Weights of a small GPT-style language model, trained from scratch on English Wikipedia.
Training: a variant of SOAP for these matrices, 7746 steps.
Each number is 128 + 32 x the weight over its row's rms, rounded and kept within 0 to 255. Layers, rows and columns count from 0. The size above them is the row's rms in percent of the matrix's.

# layer 8 MLP up, 896x224, rms 0.115, rows 687-786, columns 192-223
size [112 103  97  97 105 114 105 104 104  91 118  97 105 103  90  95  90 103  99  96 103 112  95 108 108  89  99 108  98  99 124  92  96 120 127  97  99  86  93 108 100 105 104 103 105  95 101  98 103  94 100 100  98 117  97  96 100 114  94 104 112 112  99  87 110 103  97  98  97 118 103 101 105  94 104 116 119  99 111 100 101 100  96 101  88 110 101  95  93 100 103  88  98 104  90 101 102  96 100 101]
[[108 112 128 163 106 145  93 142 115 135 139 137 163 157 133 181 133 127 174 151 123 145 123 120 142  89  80 158 131  59 130  71]
 [200 179 115 170  56 129 130 165 177 164 127 168 102 154 139 144 126 145 126 158 116 170 145 124 153  57 149 106  84 152 117 123]
 [126 118 127  55 149 123  76  94  81 142 105 151 145  89 172 106 112 127 155 143 105  99 168 119 165 165 117 130 102  59 189 137]
 [138 123 102 110 190 130 115 111 192 179 160  77  61 128 179 138 139 129 154 152 139 132  94 127 100 110 142 112 116  66 104 102]
 [118  56 132 168 145 160 135 108 119 120 154 173  91  86  99 129 132  79 131 110 162 176  56 142  21  90 130 195 119 132  97 121]
 [132 142 168 142 113  55 147 161 209 146  92 224 160  69  89 145 140 110 103 138 178 166  77  88 129  74  78 156 145 171 125 147]
 [161 134 162  83 130 175 140 122 107  95 113  94 143 103 148 112 116 115 151 112 129 139  88  70 116  96 134 111 157 134 125 179]
 [169 120 145 122 112  90 121 128 118 180  85 113 166 197 174 134 138 136 175  84 134 128  74 146  95  88 159 120 121 140 108 149]
 [169 124  64 136 153 199  62 102  92 128 131 154 138  67 122 139 142 183 148 166 129 153 111 131  88  89 168  89 146 147 120 100]
 [128 104 109  98  93 129  73 115 154 103 131 127 118  97 147 114 170 102  79 136 144 154  88 157 164 126 143  77 153 115 116 172]
 [ 99 132 110 123 116  79 106 100 115  65 175  67 149 167  85 121  89 132 171 119 113 174  92 107  76 108 195 139  95 111 119 154]
 [140  73 116 105 170 142 123 100 154 160 178  79  78  93 118 181  99  72 115 165 139 151 148  99 135  98  98 183 155 158 110 175]
 [ 71 142 100 112 122 142 139 130 124  64  62 124 117 188 150 147 124 156  95 157 135 154 117  91 189 186 164  98  98 105 119  93]
 [ 87 170 103 100 147 164 106 174 148 118 139 114 154 171  65 127 139 104  88 157  70 128  88 144 107 171 151 141  44  98 151 169]
 [ 76 148 161  81 106 107 148 131 168  98 140 154 110  95 148 166 147 122 143 186 121 132 152 162 149 110 139 141  99  98 158 112]
 [142  69  95  98 125 122 162 142  70 110 116 176 164 156 118 147 147  72 142 122 147 136 137  61 130 117 131 150 167 154  86 114]
 [173 119 171 158 200 129  82 140 123  86 100 124 109 139 113 123 128 188 114 150 122  94 168 163 138 117 169 156 125  84 142 132]
 [150 117 175 183 140  66 150  92  86 164 125 174 150 120 120 112 141 115  88 123 174 186 175  90  73 108 131 159 137 206  97 140]
 [108 133 168 136 151  83  85 156 116 109  69 168 152  71 130 191  97 167 114 148 126 144 136 102 111  60 118 125 108 107 133 142]
 [ 60  56 127  68 160  81 118  95 178 147 135 139  88 141 179 125 116 149 140 111 112 156 128 196  86 162 115 115 183  83  82 104]
 [114  70 110 178 151  95 153 159 115 150 106 119 175  96 165 148 129 159  59 104  95  84 142 166 115 172 142 164 106 135  77 123]
 [ 82  70 148  83 113 172 113  92 189  89 147 157 158 130 127 209 134 148 121 124 163 135 104 120 117 113 151  91 141 122 101 176]
 [107 223 108 157 115 202 113  79 140 152 110 104 110 100 158  72  92 164 109 121 180 101 161 138 151 130 128 154 133 178 140  94]
 [117 210 100 176 123 106 122  99 138 101 194 144  72 100 133 148 107 150  87 148 156 125 127  89 146 133 134  84 128 133 143 129]
 [126 133 134 121 130 100 149 181 124 121 120 114 126 126 152 129 125 108 124 167 186 141 151 108 125 184 170 112  68 160 129 166]
 [140 151 163 114 113 105  29 156 105 187 110 170 117 115 153 162 126 123 169 120 116 129 119 160 154  98 142 130 185 166 217  98]
 [193 122 159 136 116 120  78 160 105 149  83 145  61 171 139 123  94 109 161 160 114 160 132  81 155  97  92 147  87 149 133 136]
 [101 109 161 105 143 101 146 113 150 165 148 128 142 111 152  97  48  50 160  95 137 161 158 107 114 136 171  81 108 115 105 156]
 [181 153  79 135 166 150 134 145 121  68 111 112 128  97 204 172 118 146 107 116 118 167 121 114 135 110 153 149 145  90 136  67]
 [ 94 150 158 120 144 101 136 210 183 122 123 126 105 127 100 176  86 183 168 153 143 114 129 134 161 173 118 144 118 185 126 131]
 [ 95 125 102 136 147 123 165 147 137 111 149 116 203 127 143 140 147 163 168 116 133 119 120 130 103  84 145 136 120 133 208 157]
 [173 178 124 166 100 196 100 191 119 141  75 162 137 205 139 106 114 110  63 103 159  83 160 116 145  56 104 103 116 143 152  80]
 [129 112  82 127 135 132  81 156 101  95 158  83  91 122 131 151 140  64 119 142 146 149  74  77 122 135 140 184 119  95 140  63]
 [142 167  78 140 169 128 145 129  81  98 123  64 126  50 105 106 106  89 168 166 107 151 146 142 118 153  65  65 168 172 127 130]
 [104 138  92  94 146 163 132 136 169 139 113 154 155 150 134  89 116  95 116 204 161 156 135 103 101  59 167  97  52 152 167 141]
 [168 147 118 108  72 140 140  60 174 132 129 108 132 188  65 169 107 161 179 180 125 150  75 102 143 102 172 145 115 118 105 110]
 [ 91 132 161 146 187  86  88 155 140  60  75 185 134 105 137  97 117  96 162 183 100 117  85 126 109 136 170 142 119 145 116 176]
 [161 102 152 181  71 110 131 159 149  87 124 144 209 125 123 102 151 152 128 151 152 169 160 150 149 132 114 158 138 111  64 114]
 [173  90 117 112 110 159 145 120  96 107 151  82 181 118 110 167 137 153 109 112 172 133 132 120  50 169 123 152 154 132 130 109]
 [138 109 144 107 132 119 105 189  99 147 113 120  89 138 133 146 235 175 132 110 112 109  86 153 159 123 132 190 202 127 108 134]
 [ 59 147 119 109 116 115 151 124 176 149 169  70  62  65 130 128 158  92 160 109 112 154  54 112 153 147  84 141  87  75  93 146]
 [169 155 121 109  72  86 164 101 146 106 134 124  79 135 168 159 129 110 122 162 145 125 132  96 144 123 107  87 172  65 165 165]
 [140 103  76 156 145 132 166 172 141  90 189 115 120  91  52 112 128 106 156 125  97 178 166 130 111 100 163 116 141 132 123 124]
 [171 131 140 112 162 145  98 104 131 134 109 117 187  55 166  89  88 172 110 119 140 137 192  92 170 140 180 124 143  89  86  78]
 [175 164  92 166  82 147 168 116 166 122 117 149 137 115  77  68  58 105 149 164 114 146 156 136 165  41 168 123 165 150 166  97]
 [ 62 131 126 120 144 137 150  78 118 144 133 127  96 143 108  72 153 114 124 166 109 122 133 108  74 114 127 160 142 168 133 154]
 [ 94 174 187 174 145 108  90 106 118 170 111  96  82 157  75 128 167 102 112  98 162  78 131 110 132 134 110 143 121 159 149 116]
 [116 122 106 159 175 127 154 156 118 123 151 199 122  89 135 165 146  73 113 226 142 123 133 162 127 154  86 171 129 104 164 135]
 [148 134 106  83 136 152 159 130 164 127 103 113 134 135 113  88 187 146 133 108 183 139 149  99 109  77 137 182 111 139 144  86]
 [138 131  90 131 171 166 124 131 166 174 157 149 121  94 145 167 115 127  86 182 156  80 110 143 153 170 143  99 111 113 176 169]
 [164 187 143 108 143  94  95 111 169 179 100 163 139 122 150  69 141 161 105 158  87 158 125 168 137  61 121 111 131 176 126 171]
 [ 96 112  75 211 142 140 105 150  79  87 114 150  92  98  92 130 138 159  76 121 141 112  97 104 169 129 148 177  73 150 105 133]
 [ 58 106  80 109 140 147 132 169 136 202 166 113 124 131 146  97 111  93 185 116 129 148 146  86 148 120 153 162 115 111 134 194]
 [100  97 149 118 159 125 101  76 133  83  93  90 100 113 153 132 114 142 191 203 127 148 138  84 137 105  74 169 159 166 121 185]
 [125 116 152 122  79 105 110 136 115  63 136  87  88 156  72 109  92 180 135 133 157 142 174 157 122 113 129 120 110  88  82  75]
 [125 129 136 116  97 119 120 137 139 155 131 108 127 145 162 177 162 149 149  93 127 176 105 134  94 139 175 154 186 131 104 101]
 [153 186  64  79  49  58 188 127 115 125 166  96 144 144 138  73  61 100 113 208 181 120 113 112 134 136 111 105 140  86 138 104]
 [105 100 140  94 144  97 175 124 142 116 107  94 154 101 112 116 125 104 103 123 197 168 112 123 136 135 159 113  80 147 155 165]
 [106 116 160 151 130 124 183 129 170 102 143  93 141 108 159 158  91 140 170 128  81 164 154  53 186 120 153 157 158 121  90 161]
 [ 81 170 102  90 157 182 141 180 174 151 101 200  92 173 149 168 151 113 115 135  62 116 167 108  95 147 131 150 131 143 132 113]
 [141 162 179 203 173 137  89 116 198 134 114 122  81 166 103 120 105 123 155 177  68 157 105  91 155 115 118 130  86 135 136 101]
 [155 123 113 122 173 136 186 169 139 102 102 121 155 118 108  84 115 131  82 158 152  94 153  88 122 137 164 111 178  83 137  92]
 [177 112 146  89  63 114 109 143  99  85  94 119 115 120  78 131 120 116 115  92  95 138 145 176 193 146 144 154  74 182  88 151]
 [128 154 156  55 201  56  46 124 155  79 113 171 110 108 115 165 116 104 136 115 109 163 151  94 166  91 157 114 195  95 147 159]
 [155  63  98 152  99  78 147 155 127 110 105 115 130  96 112 102 147  79 149 144 117 169  67 148 136 133 158 129 167 134 144 130]
 [121 173 147 128 148 124 109 152 129  66 197 127 158 115 230 118 124 137 157 131 186 164 114  96 217 139 190 109 125 144 125 106]
 [ 71  88  94 122 123  63  79 155 131 131 193 127 150 120 112 161 169 151 153 113 112 139  70 114 110 145 132 135 102 165 154  68]
 [137 132 129 122 107  95 122 157  94 116  82 173 121  80 104 132 115 112 179 155 133 117 145 119 142 184 146 104 121 124 105 142]
 [137 162 133  98  92 129 122 131 165 160 152 115 166 113 127 178 166 115 141 111 133 135 118 180 122 138 146 123 147  65 120 180]
 [123 138 109 147 207 102 119 119 129 125 107  85 118 159 131 124 147 140 144 152 108 113  48 118 101  78 161 149 136 128 137 162]
 [164 140  98 170 153 104  94 108 113 171 179 119 189 125  97 139 114  81 126  78 108 139 165  98  64 108 123 137 168  99 128 134]
 [108  98 160 174 161 153 144 161 115 153 123 180 106 137  33 101 111  93 112 175 150 132  63 142  95 111 105 205  93 133 119 142]
 [189  84 156 182 114 159 171 130  95 114 158 116 114  91 104 182 151 126 106 149 141 122  80 117 101 104  98  75 119 123 125 190]
 [134 154  76  67  94 121 132  64 125  90 135 103 104 149  69 127 151  78 100  85 148  81  89 131 182 159 158 131 100 162  95 159]
 [103  76 151 142 139 135 213 173  68 171 144 150 154 101 129 140 201 139  74 146 132 158 122  83 119  86 143 114 117 165  93 176]
 [128 127 110 111 198 160 108 167 126 147 156 150 142  62 134 124 126  99 158  86 115 163  98 158 101 126 106 137 148 182  54 175]
 [118 150  84 208 122  93 169  69 119  96 157 115 145 123 118 149  64 134 123 145 166 124  93  56  98 104 117  99 123 117 111 183]
 [153 117  98 114 177 142 112 144 163  75 127 171 143 139 143 130 142 123 124 160 150 132 172 138 126 231 186 119 106 147 154 112]
 [127 131 149  62 108 113 101 143 141 134 128 133 101 148 152 134  44 137 186 132 127 138 130 116 114 148 137  99 136 140  92 133]
 [112  91  99 146  81 140 148  71 202 138 154 121 137 140  95 143 138 120 103 136 161  99  94 170 102 121 152 117  99 100 116 151]
 [184  74  95 117 136  64  80 104 132  51  80 131 136 164 111 158 156 129 111 154 133 105 138 104 155 170 140 162 100 140  86 123]
 [129 110 153 196  36 113  79  95 165 217 126 128 124 125 143 164 141  69 161 143 145 138 106 157 170 112  67 129  70 165 105  67]
 [ 66 140 117 113 133 123 116 119 149 161 159 161 157 145 124 158 158 144  63 108 124 149  88 168 173 138 188 134 137 140 148 175]
 [157 105 145 142 135 154  80  90  84 142  95 109 144 137 103 109 157  92  71 132  77 112 112  98 144 133 175 104 128 157  86 150]
 [110  97 136 127 125 140 110 156 151 157 130 168 108  31  86  99 111  75 178 121 116 106  85 152  95 113 119 125  21 148 131 176]
 [128 156 116 135 126 161 164 135 135 106  86  88  77 142 169 160 125  69 143 160 171 101 134 106 129  73 129 152 134  97 142 130]
 [123 171 161 180  68 116 127 125  86  86 134 179 157 128 103 129  81 133 109  91 135 100 148  58 150 108 147 148 107 134 132 171]
 [ 94  68 125  77 131 126 138 175 187 153 182 112  76 142 150 104 117 134 119 117 135 120 151 114 110 105 110 157 168  94 106 161]
 [ 68  72 173 121 121 154  75  91  89 111  73 105 136 171  99  94 112 111 133 100  92 181 153  80 175 119 141 184 148 108 166 220]
 [153 124  78 110 198 158 123 144 154 130 119 203 145 110  90 163 121  80 103  96 109 171 118 105  80 159 127 150 136  95 139 158]
 [107 116 131 162 122 122 147 112 172 160  52 124 116 127 116 119 100 108 119 100 151 107  89  64 174 109 152 157 129  96  75 143]
 [160 165 123 145  69 161  86 157 141 128 118 199 105  96  85 141 131 130 107 149 112 157 179 137 122 142 126  85  93 119  91 171]
 [125 177 102 166 162  84 102 142  94  95 176  53 143 153 177 150 106 102 162 171 147 121  96 135 161 154 134  75 119 102  84  94]
 [117  96 106  94  98 156 106 102 132 192  66  88 121 174 117 142 112 152 134 117 153 142 172 120  48 102 119  58  86 110 151 186]
 [193 178 127  96 126 145 129 122 141 147  86 161 121  61 109 127 123 115  74 179 162 134  98 136 130 160 150  91 129 171 149 148]
 [177 142 158 147 143 170 127 123 104 137 119 157 121 116  64  62 167 173 108  95 189 131  84 142 111 155 116 168 123 165 113 121]
 [206 117 102 112  57 122  89 123 124  91 160 124 109  89  55 110 112 162 145 109 128 188 141 198 117 159 134  95  65 143 154 118]
 [112 138  71  84  88 106 111 126 135 142 109  73 135 139 148  87  68 147 152 171 116 139 183 124 114 103 130 105 135 108  96 150]
 [174  91  86 125 166 126 117 150 141  83 116 198 106 115 114 128 114  81 123 103  79 121 172  99 117 132 157 134 175 123 111 171]
 [167 134  90  77 174 119 160  89  80 111 105  92 140 108 127 107 188 166 174 167 148 150  97 152 142  87 143  83 132  93 115 133]]
# layer 8 MLP down (transposed), 896x224, rms 0.116, rows 687-786, columns 192-223
size [110 100 102  99 106 123 112 103 101  88 128 101  94 101  92  92  87 105 102  99 109 122  96 105 108  87 106 108  93  94 116  93  93 136 144  99 100  88  91  98  96  94 107 102  95  99 102  96  99  89  90 100 104 116  97 100  97 117  92 108 109 105  97  91 106 106  97  94  95 108  95 100 109  96 106 116 123 102 102 102 111 100  98  90  92 109  88 101  93 109 101  95 109 105  87 102 108  95  95  95]
[[110  77  80 112 157 118 126 136 116 127 144 133  96 106 104 134 178 165 110 115  79 124 134 148 146 138 123 127 149 171 141 113]
 [124  77 115 149 166 146  88 126 147 145 121  88 140  70 126  90 141  91 194 154 133  73 132 146 187 149 107 142 177 137 204 156]
 [118  29 164  91 123 131 115 112 143  89 181  98 110 134  67 131  88 132  74  96 127 106 165 161  92 140 124 124 126 135 135 147]
 [ 97 145 131 153 130 136 123 125  62 157 144  97 110 149  94 144 125 107 158 141  98 132 141 101 147  96  82 138 101 129 182 108]
 [141 116 161 129 162 108 135 170 127  66 169 103  96 110 142 157 166 106 131 143 111 102 183 129 115  95 115 117 103  77 161  66]
 [162 146  65 118 122  95 165 177 127 104 138 157 138 147 131 123 137  58 120 103 157  78  87 111 135  97  70 170 179 116 165 116]
 [ 83  96 172 162 118 135 144 130 156 156 143 130 183 169 110 170 119 111 129 161 137 157 175 103 172 129 114 146 127 148 134 107]
 [143 176 110 107  93 103 102 185  61 134  94 140 142 126 123 106 158 157 118 124 117 121 174 133 141 146  95 166 128 149 121 120]
 [135 118 142 123 156 138 139 143 105 171  70 125  89 168 142 162  90 104 120 143 146  97  85 128 177 174 112 183 107  73 105 159]
 [141 111 173 128 148 152 152 131 126  86 130 143 118 132 100 132 138 127 102  59 124 130 226 176  79 120  96 202  67  89 141 131]
 [120 132 146 138 107 129  92 151 172 128  64 136 133 154 100 163 152 117  96  74 165  80 187 157 175 168 111 128 176 133 146  87]
 [122  63 121 136 127 111 108 121 113 148 112 134  92 129 145  95  96  86 124 120  89 116 110  93 128 195 141 173 129 174 175 156]
 [111 118 145 157 125 115  76  76 217 120 165  71 111 107 128 148 131 112 144 120  74  95 154 124  48 179 127  90 109 165 114  99]
 [ 46 118 171 179 122 175 132 114 111 138 179 111 132 138 133 189 137 119 111 199 129 143  97  38 116 141 117 105 137  66 127  99]
 [150  91  99 178 135  95 124 157  93  98 123 143 122 129 130 141 184 110 138 139 124 114 160 152 125 169 154  83 168  99 172  52]
 [154 111 154  86  96 112 237  84 135 130 108 150 102 156 165 140 160 146 131  81 105 159  91 138 136 105 116 136 164 104 188 118]
 [135 188 181 144  98 120 121 133 144 139 177 167 138 136 138 163 117 101 124 181 103 117 153 129 149 148 125 155  80 156 128 158]
 [108 185  98 126  72 121  76  86 166 118 191 156 127  76 122 140 117 119 161 140 161 109 124 136 149 162  57 106 146  99  70 128]
 [219 163  96 106  80 134 113 141 134 110 103 140 138  83 140 124 126  79 189 151  70  93 177  76  87 128 108 168 114 153 126 139]
 [132 123  94  90  90  98 130 119 110 108 110 141 136 133 163 142 101 114 120 101 160 104 148 155  91 135 103 138 139  51 160 163]
 [110 170  94  53  84 103 143 129 145 183 121  89 102 125 181 118 123 155 115 131 140  90 150  99 143 140 131  87  86 166 165 170]
 [135 151 159 149 104 183 158 124 119 185 123 113 146 144  80 105 146 102  48 120 113  99 118 132 168 180 155 123  96 137  97  97]
 [135 150 135  96 116  68 117 197 128 123  78 128 145 179 196 139 138 107 169 151 113 159  97  83 156 163 113 117 124 119 157  90]
 [ 82 117 128 164 158 126 188 151 141 128  63 166 165 175 123 123 101 160  89 117   9 113 151 163 169  88 135 104 149 147 165  65]
 [ 99  55  62  57 167  99 129 134  81 138 167 121 109 104  98 110 188 157 111 140 213  90 153  89 103 150 157 161 114 139  70 123]
 [112 128 145 114 122 142 136  77 148 102  85 121 165 109 101  85 130 158 120 123 165 155 152  96 138 107 115 102  97 105  63 122]
 [157 123  98 164 138 147 140  73 136 157 197 134 158 147 101 171 128  94 115 122  66 133 143 112 120  96 115 161 208 106  92 143]
 [112 135  84 100 115 175 133 137 133 145 146 152 114  86  83 170  87  86 131 173 149  98 161 175  76 138 135 133 126 121 183  85]
 [117 105  92  74 129 171 114  74  74  78 160  99 146 153 122 122 130 118 105 153 146 155 102 154 129 162 129  95 105 139 226  97]
 [ 91  46  93 168 187 118 129 169 123 166 187 121  62 163 147  48  98 103 108  99 179  99  93 156 145  98 126 123 153 173 183 133]
 [119 153 160 194 149 104 132 105 103 134 173  70 181 126 109 105 144 171 167 134 101 160  84 117  96 156  95  86 106 127 131  90]
 [127 137 120 135 153 173 160 117 177 112 109 138 126 117 145 116 125  77  78  31 108 134 157 149 176 116 102 114 112 149 107 130]
 [116 152 100  57 136 148 121 115 179 121 148 149 135  98 147 170 138 110 167 159 161 131 135 109 187  95  73  97 127  73 127 168]
 [ 69  96  96 163  74  85  90 117 148  96 142  70 102 105 141 110  90 129 137 182 135 132 129 133 119 125 103 114  53 113 121 113]
 [146 167  49 128 117 220 143 126  42 115 188 101 143  93 138 163 140  57  99 159 145  96 165 122 121 143 194  97  86 145 130 137]
 [ 89 127 197 115 129 131 156  88 109 104 111 122 137 159 142 103 162 148 148  88 179 134 188  86 129 151 139 126 152  69 171  92]
 [156 157 138 154  63 152 148 200  97 186 167 189 149 149 134 135 132 136 125 117 158 123 142 126 188 183  98 107 169 121 166 129]
 [136  91 178 167  78 109 133 115 135 176 127 137 167 119  57 110  86  72 172 123  97  98 143 135 178  66 141 111  65 140 171 149]
 [147  55 134 112 142 174 158 149  98 133 170 141 130 131 155 126 140 135 113 142 146 161 142 132 140 107 143 114  77 137 135 130]
 [106 127 114  97 151 109  96  45 166 147 173 120 104 118 182 170 119 149 145 108 112 182 123 156 115 169 162 131  56 148  90 169]
 [184 143 120  83  88 175 162 156  85 133 172 109 184  71 106 120  99 102  89 139  93 144 143 101 131 153 105  85 106 135 112 103]
 [143 121 102 147  87 173 132 159 181 129 175 161 164 120 102 154  84 148 106 138 131 123 127 114 120 108 150 140 163 159 150 158]
 [ 61  80 147  78 196 194 140 102 142  32 182  71  95 136 127 131 133 112 149 150 126 162 187 191 122  87 129 163 132  90 103  77]
 [166 161 153 127 125 155 110  63  88 112 109 184 117 124 128 157 159  91 135  79 118 140 183 145 141 172 124  47 112 122 155 143]
 [108 173 156 151 133 176  86 139 120  77 192 142 142 137 120 136 158 147 114  85 113 118  95  90 102 166 112  71  48 110 146 160]
 [111 184 158 136 122  79  46  63  96 119 160  71 107 108 126 122 138  81  95 109 173 133 171 120  61 162 162  99  89 148 167  89]
 [163 169 102 132 111 163 159  78 138 111 143 102 102 120 142 115 201 102 125  63 154 104 182 177 136 129 116 141 152 159  92 104]
 [ 70 139 147 118 156  86 133  95 110 185 145 137  84  99 160 108 138 146 107  88 137 175 138 102 157  79 116 161 174 123 160 112]
 [142 166 111  82 135 105 175  78 172  88 114  88 153 132 127 140 113 154  97  95 181 187 157  93 131 117 127  91 141  95 151 103]
 [179 148 106 183 142 109 124 124 112 171 175 116 106 136 191 100 189  99  70 147 102 162 177 141 148  25 148  81 137 119 128  87]
 [164 138 120 122 104 118  74  53 106 107 188 116 149  90 107 114  91  76 144 119 164  93 135 169 146 181 117 115 160 123 117 198]
 [149 105 109 184 189  58 126  81 125 122 148 182 128  80 110 103 108  93 138 131 117  99 120 115 168 159 114 177 141 101 129 125]
 [155 100 125 118 165 108 153 103 123 131 163 148 115 134 129  92 146  71 122 143 135 162  90 190 167 129  92 120 142  95  82 211]
 [ 99 111 121 106 160 135 112  78  89 104 112 132 155  67 131  88 147  74 145 161 144 125  87 185 140 132 112 113 138 188 115 100]
 [ 82 154 159 100  89 176 121 118 130  84 138 134 104 124 113 183 116 135 152 107 170 117 134  58 174  78 150 100 158 125 153 127]
 [137 114 133 101 129  85 152 141  88 194 121 153 165 159 149 141 189 135 134  71 103 137 129 146  91 117  79  71 131 125 175 133]
 [107 116  52 142  65 110 153 124  72 144 129 122 134 151 103 166 144 145 163 133 107 120 120 169 139 142 139 154 138  94 140 111]
 [131 141  63  95 158 103 104 188 139 141 121  75 132  91  84 127 152  82 135 103 102 161 148 135 139 133 191 106 144 176 122 132]
 [119 139 125  72 111 158 133 152 173 142 117 199 137  86 101  80 127 183  97 122 131 105 163 127 163 110 156 109 122 110 184 100]
 [144 132 163 108 196  97  85 165 142 162 119 115 112 142 129  83 157 123 109 111 145 153 207 150 129 201  66 119 130  81  99  93]
 [173 167 150  91 151 185 102 113 113  91 123 130 136 117 176 132 121  87 200 168 111 115 131 156 137 110  68 128 137  95  87 106]
 [ 94 160 143 167 120 201 112 102 172 166 161  99 113 104  66 123 101 152 101 144 130 162 176 133 129 142 166 104 105 141 124 134]
 [150 129 170 139 126  61 124  91 160  74 202 136 115 176 133 144 163 151  99 128 105 129 128  82 132 143 176 128 114 189 150 141]
 [172  81 117 147 103 152  74 161 128 193 110 115 144 114 176  84  95  79 108 113 113 132 125 180 135 122  51 118 167 110 149 170]
 [158  95 124  89 115 133  88 116 126 141 110  99  72 128 179  65 113  64 160 146 142 105  77 128 146 160 113 138 152  78 114  85]
 [132 135 104 135  91 131 183 144 105 150 106 135 114 122 147 122 136 181  76 163  99 112 144 110 130 114 166 120 139 110 215  93]
 [168 109  93  65 109  94 173 108 127 128  89 140 181 112 146 147 130 160 117 102 106  91 174 120 132  56 120 142 173 126 165 128]
 [143 217  91 185 120 138  64 130 103 159 136 107  50 107 104 115 140  93 161 192  80  82 155 129 170 149 139 155 161 137 156 124]
 [153  97 130  58 139 128 162 140 165  95 142  96 120  97  76 118  58 172  84 217 111 117 129  82 111 152 116 109 126 132 224 112]
 [118 136 130 152 129 144 120 134  90 138 145 123 137 100 166 140 134 120 103 192 105 178 103  98 139 151 144  86 134 134 180 125]
 [ 93 175 124 117 132 155  77 115 145 131 101 118 163  95 134 134 205 146 164 131 159 121 160 119  99 129 136  78 112 153  93 139]
 [115 129 138 166 147 130 150 136 122 104 109 164 150 161 132 148  75 162  85 101 117 161 103  92  91 126 122 103 115 128 133 168]
 [121 137 138 156 125  80 106  94 160 133 117 160 126 180 102 125  93 159  97 164  95 147 130 121 126 113  65 110 131 124 156 132]
 [113 112 155 146 163 113  78 155 116 113  91 131  92 131 111 127 163 119 128  98 156 160  93 144 123  42 102 159 147 117 153 117]
 [ 86 141 101 174 106 142 138  94 116 169 157  92 140 155  83 124 130 154  98 129  76 163 122 110 109 106 109 110 137 109 187 137]
 [ 73 166 173  56 157 101 148 147  99 174  91 183 144 145 142 155 149 196  91 100 124 156 116 159 198 110 130 163 129 157  64 153]
 [118  96 108 127 142 129 142 125 133 128 190 200 176  92 181 115 111 166 122 163 150 100 147  97 104 160  76 144  98 142 179 133]
 [155 169 113 130 187 146 121 140  98 194 156 177 163 162 146 144 145 171 104 109 105  75  50 156 130 140 128 194 119 105  80  90]
 [148 123  99 202  56 169  71 157 134 131 130 100 153 155 155 157 131  77  84 176 143 115 156 121 142 119 132  67  73 137 123  82]
 [112 146  92 144 153 126 135  30 115 140 149 174 103 118 155  89 139 109 171 182 111 169  77 125 145 128  61  98 113 192 193 151]
 [137 157 118 110 130 129 136  64  86  95 170  91  97 122 123 107 118  70 103  89  90 132 102 171 140 117 136  31  94  71 200 137]
 [117 121  58 159 150 105 144 135 106  99 104 198 184 103 159  59 105 122 145 142 122 117  82 164 141 156 136 100 134 111 109 163]
 [126 121 104 137 162 137 150  78  64  80 118 115 128 156 150 161  61 120 130 138 162  98 107 109 106  73 155 152 153 100 116 113]
 [166 136 165  94 124 108 133 177 124 141 150 158 126 111 195 191 181 145 176 107 143 104 114 147 106 148  93 105 206 155 142  83]
 [137 160 147 109 115  62 153 145 112  91  93 145 103  90  74 133 122 111 128 130 144 147 126 171 155 153 121 196 167 150 212 129]
 [159 102 120 138 110 153 117 114  86  89 151 214 110  70  83  93 121  88  64 175 145 101 202  97  73 102 108 113 111 138 131 118]
 [152 100 165 125 153 194  92 167 170 170 102 169 125 153 153 153  80 145 155  76 141 146 122 141 148 207 125 146 115 184 102 161]
 [117 100  94 156 148 148 148 158 109 124 159 151 136 103 148 119  49 129 170  78 102 161  59 106  70 146 158  80  94  98 120  95]
 [163 102 141 113 147 118 191  92  86 112 142 114 101 128 113 143 150 146 149 157 102 136 113 106 125 121 146 127  61 121  97 127]
 [140  99 121 117 111 175 125 116 178  93 109 137  84 163  90 155 135  79 131 127  98 114  68 198 123 139 138 101  92 151 127 168]
 [148 141 112 131 144 109 168 131   0 137 130  57 143  84 103 112  53 142 101 134 102 156  81 137 140 179 143  88 162  91 118 127]
 [118 125 142 179 183 103 142 115 143 115 137  75 103 130 104  79 127 121 108 140 174 105  95  72 185 120 120 118 176 110 186 107]
 [ 75 141  82 104 107  49 190 142 112 149 109  96 158 161 164 127 134  69 184 123 141 125 142 174 171 152 122  60 110  89 160 112]
 [114  92 135  86 119 135 111 105 120 120 122  99 183 117 143 135  75 106 124 101 113  89 151 127 123 138 140  75 144 134 179 105]
 [119 102 101 135 131 100 135 167 108  87 167  99  92 116 198 139 123 177 114 136 156  77 167 108 121 115 129 113 150 134  82 123]
 [ 82 161 130 166 148  93 110 103  85 164  81 149  73  92 121  96 138 132 101  53 109 110 135 172 127 133 139 102 123 156 107 131]
 [ 86 111  98 100 119 161 157 105  45 123 108 185 116 155 128 102 161  95 155 173 124 111 152 173 180  96 122  73 210 153 138 159]
 [120 116 134  86 130 180 187 149 139 101 106 119 168 121 139 156 163 173 117 158 114  83 142 141 111 158  15  77 108 126 128 167]
 [163 143  96 179 121 138 118  87 150 136 142  97 202 164 120 128 116 190 131 109 121 150 117 119  86 148 152  94 109 175 151  72]
 [103 143 111 113 164 144 163 117 123 127 121  85 143 124 123 148 151 185 142 148 128 123 118  47  90 173 127 145 145  92  93 168]]